config = dict(
    n_layer=10,
    d_model=640,
    n_head=10,
    n_kv_head=10,
    head_dim=64,
    d_mlp=2560,
    vocab_size=16384,
    activation='gelu',
    norm='layernorm',
    norm_place='pre',
    norm_eps=1e-05,
    positions='rope',
    rope_base=500000.0,
    rope_fraction=0.25,
    qk_norm=True,
    attn_scale=0.125,
    bias='all',
    tie_embeddings=False,
    parallel_block=True,
    init='orth',
    init_std_qkv=0.0186,
    init_std_o=0.0,
    init_std_up=0.0186,
    init_std_down=0.0,
    optimizer='adamw',
    lr=0.000699,
    lr_mult_qkv=0.5,
    beta1=0.9,
    beta2=0.99,
    lr_head=0.00567,
    grad_clip=0.5,
    warmup_steps=294,
    schedule='cos',
    final_lr_fraction=0.1,
    batch_tokens=65536,
    seq_len=2048,
    doc_mask=False,
    train_tokens=477100000,
    steps=7280,
    dataset='wikipedia_en',
)
Each number is 200 + 20 x the weight over the matrix's rms, rounded and kept within 0 to 999. Layers, rows and columns count from 0.

# up: layer 2 MLP up, 2560x640, rms 0.0251, rows 925-944, columns 320-399
# down: layer 2 MLP down (transposed), 2560x640, rms 0.0219, rows 925-944, columns 320-399
up925,213,190,182,212,194,206,201,146,195,209,188,239,199,184,205,164,218,215,216,217,190,196,216,223,209,202,190,205,207,233,244,193,200,212,189,207,199,217,186,230,217,147,232,180,186,214,198,188,184,174,206,188,214,210,183,183,190,195,187,207,218,178,199,192,189,179,222,220,201,177,217,224,231,198,189,205,208,219,202,183
down925,202,202,213,207,204,170,211,240,216,183,201,154,208,232,187,227,188,170,177,188,197,204,185,169,201,190,205,182,200,146,171,218,215,186,217,181,196,197,200,180,191,238,174,227,205,181,187,229,187,228,198,197,193,190,217,197,213,215,245,191,169,231,221,195,217,208,200,205,200,184,196,169,186,208,236,201,211,197,211,216
up926,179,245,191,198,208,199,173,157,170,203,197,200,209,225,205,209,192,194,204,205,200,184,220,199,229,204,184,203,203,217,205,194,206,219,183,191,200,169,175,186,229,208,186,165,175,206,218,191,210,152,175,202,204,210,208,200,200,215,162,166,173,176,238,196,203,228,208,185,214,184,231,184,184,200,195,210,193,177,165,179
down926,215,163,215,192,191,210,224,224,213,185,214,210,189,168,191,188,196,201,180,181,189,207,198,199,166,189,200,187,208,193,204,213,186,179,222,216,202,252,208,229,176,184,195,218,225,185,184,210,189,237,214,205,188,198,197,196,214,189,239,235,211,204,164,198,221,180,176,202,193,230,183,214,205,194,220,197,211,225,213,206
up927,236,208,208,223,195,235,205,155,192,151,203,220,208,221,156,195,209,199,175,178,215,189,183,201,198,205,187,191,208,243,210,159,195,209,197,197,226,221,203,215,203,216,214,231,214,209,199,185,199,150,223,258,189,199,202,182,212,181,217,184,230,191,171,212,251,159,208,184,202,178,168,200,209,207,198,212,222,196,199,174
down927,156,186,157,191,196,200,171,198,200,195,187,210,153,211,192,187,216,197,217,213,207,214,195,195,214,204,198,200,194,188,243,253,228,185,204,180,183,216,165,188,160,203,176,179,176,190,205,218,214,184,175,210,186,200,200,233,218,194,234,226,200,198,222,219,177,236,191,158,220,198,210,226,195,184,205,201,191,214,190,210
up928,207,207,217,204,174,134,195,205,178,195,166,209,209,197,206,167,179,202,204,211,199,198,215,195,193,223,191,222,211,192,185,207,197,167,211,216,218,165,217,226,195,234,191,162,209,211,235,196,198,173,173,226,210,180,222,246,193,207,200,191,189,179,168,223,180,170,176,194,202,204,201,240,206,194,213,194,221,223,195,171
down928,195,201,181,199,244,261,202,203,231,201,242,184,193,209,202,212,210,197,203,191,209,206,189,200,201,171,200,175,199,201,222,205,208,223,198,191,174,219,186,181,200,153,220,231,212,185,167,221,233,222,227,194,193,224,174,147,203,191,211,196,221,214,233,191,230,214,237,202,192,185,197,163,185,199,190,211,185,160,205,203
up929,212,200,222,205,192,160,156,196,209,228,175,221,204,182,198,182,189,172,198,187,190,179,202,147,162,207,184,191,201,212,222,226,188,240,193,182,204,207,205,222,229,214,198,221,216,207,192,239,199,210,171,236,182,198,221,227,196,214,191,195,223,175,190,183,181,195,228,190,192,202,226,177,198,219,198,184,218,189,187,192
down929,193,201,199,173,191,219,252,222,191,180,207,165,195,229,172,212,214,225,186,218,222,214,204,273,215,174,236,190,203,178,196,184,196,162,194,232,190,197,205,174,184,199,202,181,198,191,200,171,212,175,217,175,196,199,185,176,210,187,207,203,171,218,211,217,232,199,187,230,195,197,201,223,211,193,196,205,196,179,207,199
up930,194,207,209,206,194,175,183,194,192,202,216,210,183,184,199,210,213,203,194,158,178,218,232,257,221,204,195,178,197,185,226,208,197,153,220,198,191,266,204,226,165,187,202,225,193,194,195,199,208,203,227,218,203,235,195,180,240,177,244,196,205,190,230,208,197,207,231,229,194,187,212,199,203,177,195,228,223,200,177,205
down930,205,208,184,191,188,221,216,201,177,181,167,187,195,214,199,191,180,175,205,226,216,181,190,149,183,201,194,226,177,222,182,208,200,224,183,226,194,162,193,186,234,214,187,203,198,227,220,178,208,202,198,208,211,171,212,210,161,210,166,219,190,225,186,190,209,202,167,166,210,206,189,211,220,204,220,188,176,207,237,201
up931,209,244,166,199,199,200,174,216,167,230,204,194,158,186,219,180,193,218,225,187,178,167,201,203,208,204,210,186,186,180,206,216,197,182,192,188,223,221,192,180,212,191,211,219,212,213,209,202,231,227,160,164,213,268,182,205,255,207,173,184,166,210,196,228,185,185,227,196,177,205,213,222,223,206,192,194,220,182,182,172
down931,184,166,238,219,205,197,237,176,225,176,200,209,232,216,192,221,192,167,177,222,214,213,212,190,201,197,206,188,187,240,195,195,200,212,204,227,178,198,191,230,180,184,222,191,180,210,196,171,179,178,222,220,191,141,226,172,154,218,246,217,235,188,211,185,220,202,157,195,229,184,197,186,206,186,200,195,183,214,206,230
up932,193,167,180,181,208,231,171,184,197,192,202,166,190,208,196,198,212,202,200,179,181,231,172,223,182,178,176,183,202,182,191,194,213,236,175,196,186,167,196,219,191,223,210,213,234,173,190,216,230,225,208,211,198,194,179,214,162,215,178,207,216,235,227,220,207,200,193,203,200,169,221,131,188,191,191,191,181,219,195,200
down932,199,201,230,219,182,175,237,212,201,210,196,245,228,184,201,198,191,185,200,208,206,176,209,189,218,202,212,209,189,214,202,225,186,170,227,200,227,229,193,189,242,196,183,195,181,214,207,174,191,180,193,193,202,214,221,169,223,186,213,202,194,172,178,198,185,220,215,212,198,218,184,281,220,208,217,210,216,176,206,201
up933,193,211,195,169,193,187,179,196,195,192,205,222,213,178,196,191,199,183,206,209,193,201,212,223,219,213,231,201,191,195,184,183,230,214,205,173,210,150,223,191,162,212,174,184,196,217,192,206,214,221,195,239,155,224,192,231,224,174,203,237,220,217,213,191,185,194,235,196,202,219,183,173,145,203,174,179,217,231,186,167
down933,203,189,215,227,213,194,195,207,201,193,211,194,194,217,177,214,202,215,192,191,195,189,184,180,178,196,172,209,223,183,221,211,165,178,193,225,195,239,172,203,209,170,225,215,208,187,203,220,198,189,195,154,207,171,224,165,169,224,196,196,193,196,183,208,198,215,181,206,166,167,213,236,254,195,221,215,204,163,234,240
up934,171,188,204,185,198,219,206,162,212,207,181,207,181,206,177,201,224,195,189,170,159,188,178,244,210,238,194,189,187,213,198,223,176,190,204,201,198,192,202,228,190,176,212,192,228,211,213,224,192,199,213,212,199,200,222,192,215,208,217,181,211,188,178,222,209,200,212,201,213,206,227,225,196,207,239,213,143,190,188,187
down934,221,220,187,217,202,189,186,224,195,185,197,208,209,185,215,206,191,188,199,217,218,210,204,172,193,167,193,197,215,194,209,197,216,203,188,196,223,213,174,169,204,236,179,204,180,185,186,179,205,187,183,190,193,204,174,198,213,187,173,198,184,206,223,193,200,207,189,210,186,190,181,177,209,189,171,198,247,207,204,203
up935,195,172,194,228,198,190,214,197,206,179,197,193,197,213,224,211,188,192,201,159,227,170,189,234,223,185,203,204,189,192,220,240,235,208,236,214,194,226,161,198,212,209,202,203,183,204,218,221,182,184,224,183,193,189,191,210,252,223,187,244,194,203,175,218,200,216,238,228,192,162,190,229,177,192,208,160,170,201,177,206
down935,208,231,190,196,205,204,176,204,187,212,213,226,205,200,176,202,215,205,182,254,181,212,206,166,190,212,194,194,218,211,187,171,171,183,162,183,187,181,221,173,195,194,209,196,200,201,196,197,218,214,188,213,210,200,227,175,162,191,212,158,213,209,216,186,199,197,170,161,211,231,207,170,221,206,197,247,218,200,216,191
up936,186,214,203,231,176,181,199,231,212,183,182,185,194,184,127,175,179,177,236,214,213,203,229,159,217,203,221,174,180,241,243,242,187,178,201,212,163,216,189,171,225,225,188,164,174,217,201,196,208,240,209,167,223,215,198,200,209,212,195,205,200,210,231,191,195,175,213,218,208,195,218,191,202,198,167,204,197,210,222,184
down936,197,189,188,179,216,211,208,171,174,220,212,215,232,205,249,231,221,218,137,184,185,207,194,245,193,209,169,226,238,168,171,166,183,213,205,200,245,196,212,221,177,198,205,228,230,171,195,195,176,170,180,221,167,203,195,224,186,196,202,201,214,187,175,217,196,236,206,188,186,188,167,225,207,199,246,189,193,174,173,211
up937,202,174,227,214,197,181,177,167,230,225,182,222,175,185,224,204,211,169,237,189,217,235,195,158,184,232,178,189,171,219,185,239,215,203,201,208,212,196,219,215,201,216,212,206,197,215,182,211,187,203,188,204,215,202,210,189,201,222,197,192,236,160,197,217,188,218,181,236,193,204,180,224,203,182,191,199,202,228,191,198
down937,195,240,177,199,207,210,217,222,157,163,216,185,230,207,173,191,195,239,174,206,176,163,211,239,221,165,234,203,219,165,207,166,174,185,205,189,188,199,201,186,220,170,167,205,202,191,218,180,203,212,201,199,181,198,187,204,194,180,212,218,170,243,206,180,216,187,220,182,208,189,219,180,207,231,228,199,201,178,203,199
up938,203,258,200,207,148,201,188,187,200,206,217,211,178,188,205,196,185,222,155,177,192,210,212,204,212,188,237,187,196,243,211,203,151,203,192,209,202,215,218,198,206,196,185,210,215,202,193,212,223,211,224,208,191,232,215,178,198,208,185,210,235,195,185,196,242,220,212,205,199,206,201,200,197,185,154,227,206,212,199,148
down938,204,153,204,225,218,195,201,214,193,187,197,223,221,195,204,190,198,144,225,227,189,175,206,177,201,185,151,217,190,177,208,218,264,212,199,205,216,193,200,227,203,215,185,205,186,200,213,171,162,196,182,189,204,190,192,227,231,199,185,211,188,231,221,203,181,179,171,197,200,208,216,179,222,205,228,192,209,199,177,238
up939,222,203,188,242,182,233,203,217,219,209,180,209,191,207,195,205,174,217,167,217,225,209,199,192,205,204,220,182,202,230,198,217,163,207,192,198,205,208,205,183,246,212,210,219,210,217,215,198,211,205,211,192,227,196,166,189,139,186,181,224,202,189,216,217,194,198,198,198,189,174,191,197,206,238,188,198,183,170,199,193
down939,185,197,214,166,205,182,210,170,185,201,207,197,199,208,198,195,211,177,203,191,169,195,239,217,174,187,189,212,189,177,206,195,237,224,209,209,218,198,175,217,158,188,196,194,197,174,196,189,190,188,208,215,178,221,222,183,262,218,228,197,213,207,181,191,217,216,216,181,213,212,214,205,195,197,195,202,218,227,205,222
up940,209,170,207,210,210,196,209,191,211,228,198,185,187,248,194,221,203,187,150,205,181,197,189,200,210,194,226,200,237,203,221,199,174,213,184,234,204,224,205,165,188,200,236,209,213,195,198,184,224,210,158,186,206,195,199,176,188,211,187,198,243,184,232,200,165,204,199,227,188,199,222,189,205,214,225,207,159,205,213,183
down940,191,229,185,213,199,220,197,205,179,169,204,229,196,144,208,196,202,204,238,195,203,197,206,200,188,196,167,196,152,183,183,207,234,180,198,180,192,198,194,228,208,203,188,189,206,191,198,230,166,198,239,201,185,211,208,222,210,198,215,192,170,208,169,212,236,190,208,182,216,190,185,213,191,183,165,197,238,210,192,215
up941,198,178,191,193,187,174,229,194,227,208,173,182,183,194,203,208,204,189,183,217,212,165,198,188,193,188,204,190,223,218,210,202,192,201,182,199,201,204,207,165,220,199,209,182,189,165,211,197,220,205,191,194,194,197,219,213,234,186,204,177,190,163,193,205,178,185,201,192,197,170,188,192,151,204,195,191,213,182,186,193
down941,206,205,208,213,200,228,177,223,167,215,205,218,219,202,208,178,195,192,206,175,191,238,206,220,205,198,185,183,183,180,195,200,206,192,210,208,199,195,193,221,197,183,195,215,210,229,208,214,185,204,219,211,198,202,185,190,179,216,199,215,207,252,196,209,205,213,204,223,200,230,215,208,252,206,200,218,205,214,215,203
up942,200,174,210,164,212,252,192,177,193,164,172,220,210,217,198,190,191,147,163,232,217,171,245,222,190,225,192,204,209,193,181,213,255,206,210,203,220,172,223,180,214,203,190,183,190,183,211,195,207,176,206,177,194,201,204,184,211,214,179,185,166,256,207,195,205,218,209,194,203,189,186,159,185,198,200,206,147,172,178,225
down942,192,220,192,240,188,183,211,220,214,217,210,175,189,180,200,209,180,239,234,172,189,216,149,167,216,165,179,179,205,201,225,188,144,200,199,197,183,233,205,219,183,204,207,211,198,223,185,204,190,227,204,225,198,198,210,198,186,198,205,223,249,143,213,192,194,192,209,199,191,210,222,240,215,196,199,197,246,219,222,197
up943,183,175,198,200,207,218,156,182,235,207,246,213,171,225,192,200,179,175,248,167,188,240,192,224,224,219,204,204,228,218,197,185,239,213,206,203,221,217,188,191,185,202,193,223,173,213,200,198,228,219,240,211,170,218,195,196,229,230,180,198,232,196,191,224,226,198,202,236,194,168,209,181,233,200,178,193,158,213,198,200
down943,186,222,197,206,182,187,232,204,162,201,196,211,223,172,221,205,206,210,169,201,223,147,228,161,165,183,180,164,181,185,210,221,168,180,224,161,173,186,186,205,180,201,207,192,219,191,207,196,180,201,129,201,204,165,210,207,158,196,240,196,200,195,203,201,164,201,217,184,207,212,221,225,173,212,238,200,243,217,231,245
up944,179,165,185,243,169,211,199,213,201,202,180,235,221,177,197,204,189,193,196,214,219,190,177,191,233,195,213,199,228,189,178,216,187,225,169,206,186,183,176,196,185,215,204,223,152,181,185,203,185,190,178,194,185,174,214,203,181,221,197,190,226,201,198,217,168,207,202,170,204,172,202,190,217,212,197,174,183,207,200,194
down944,218,232,238,167,219,167,196,169,207,205,232,169,192,214,185,181,200,207,228,171,193,204,224,211,173,191,192,203,193,226,211,186,236,182,217,208,208,207,192,213,196,191,210,174,233,205,212,189,212,208,211,192,207,229,200,179,211,188,212,224,170,188,192,159,230,206,199,252,223,217,217,210,182,186,189,219,207,191,218,199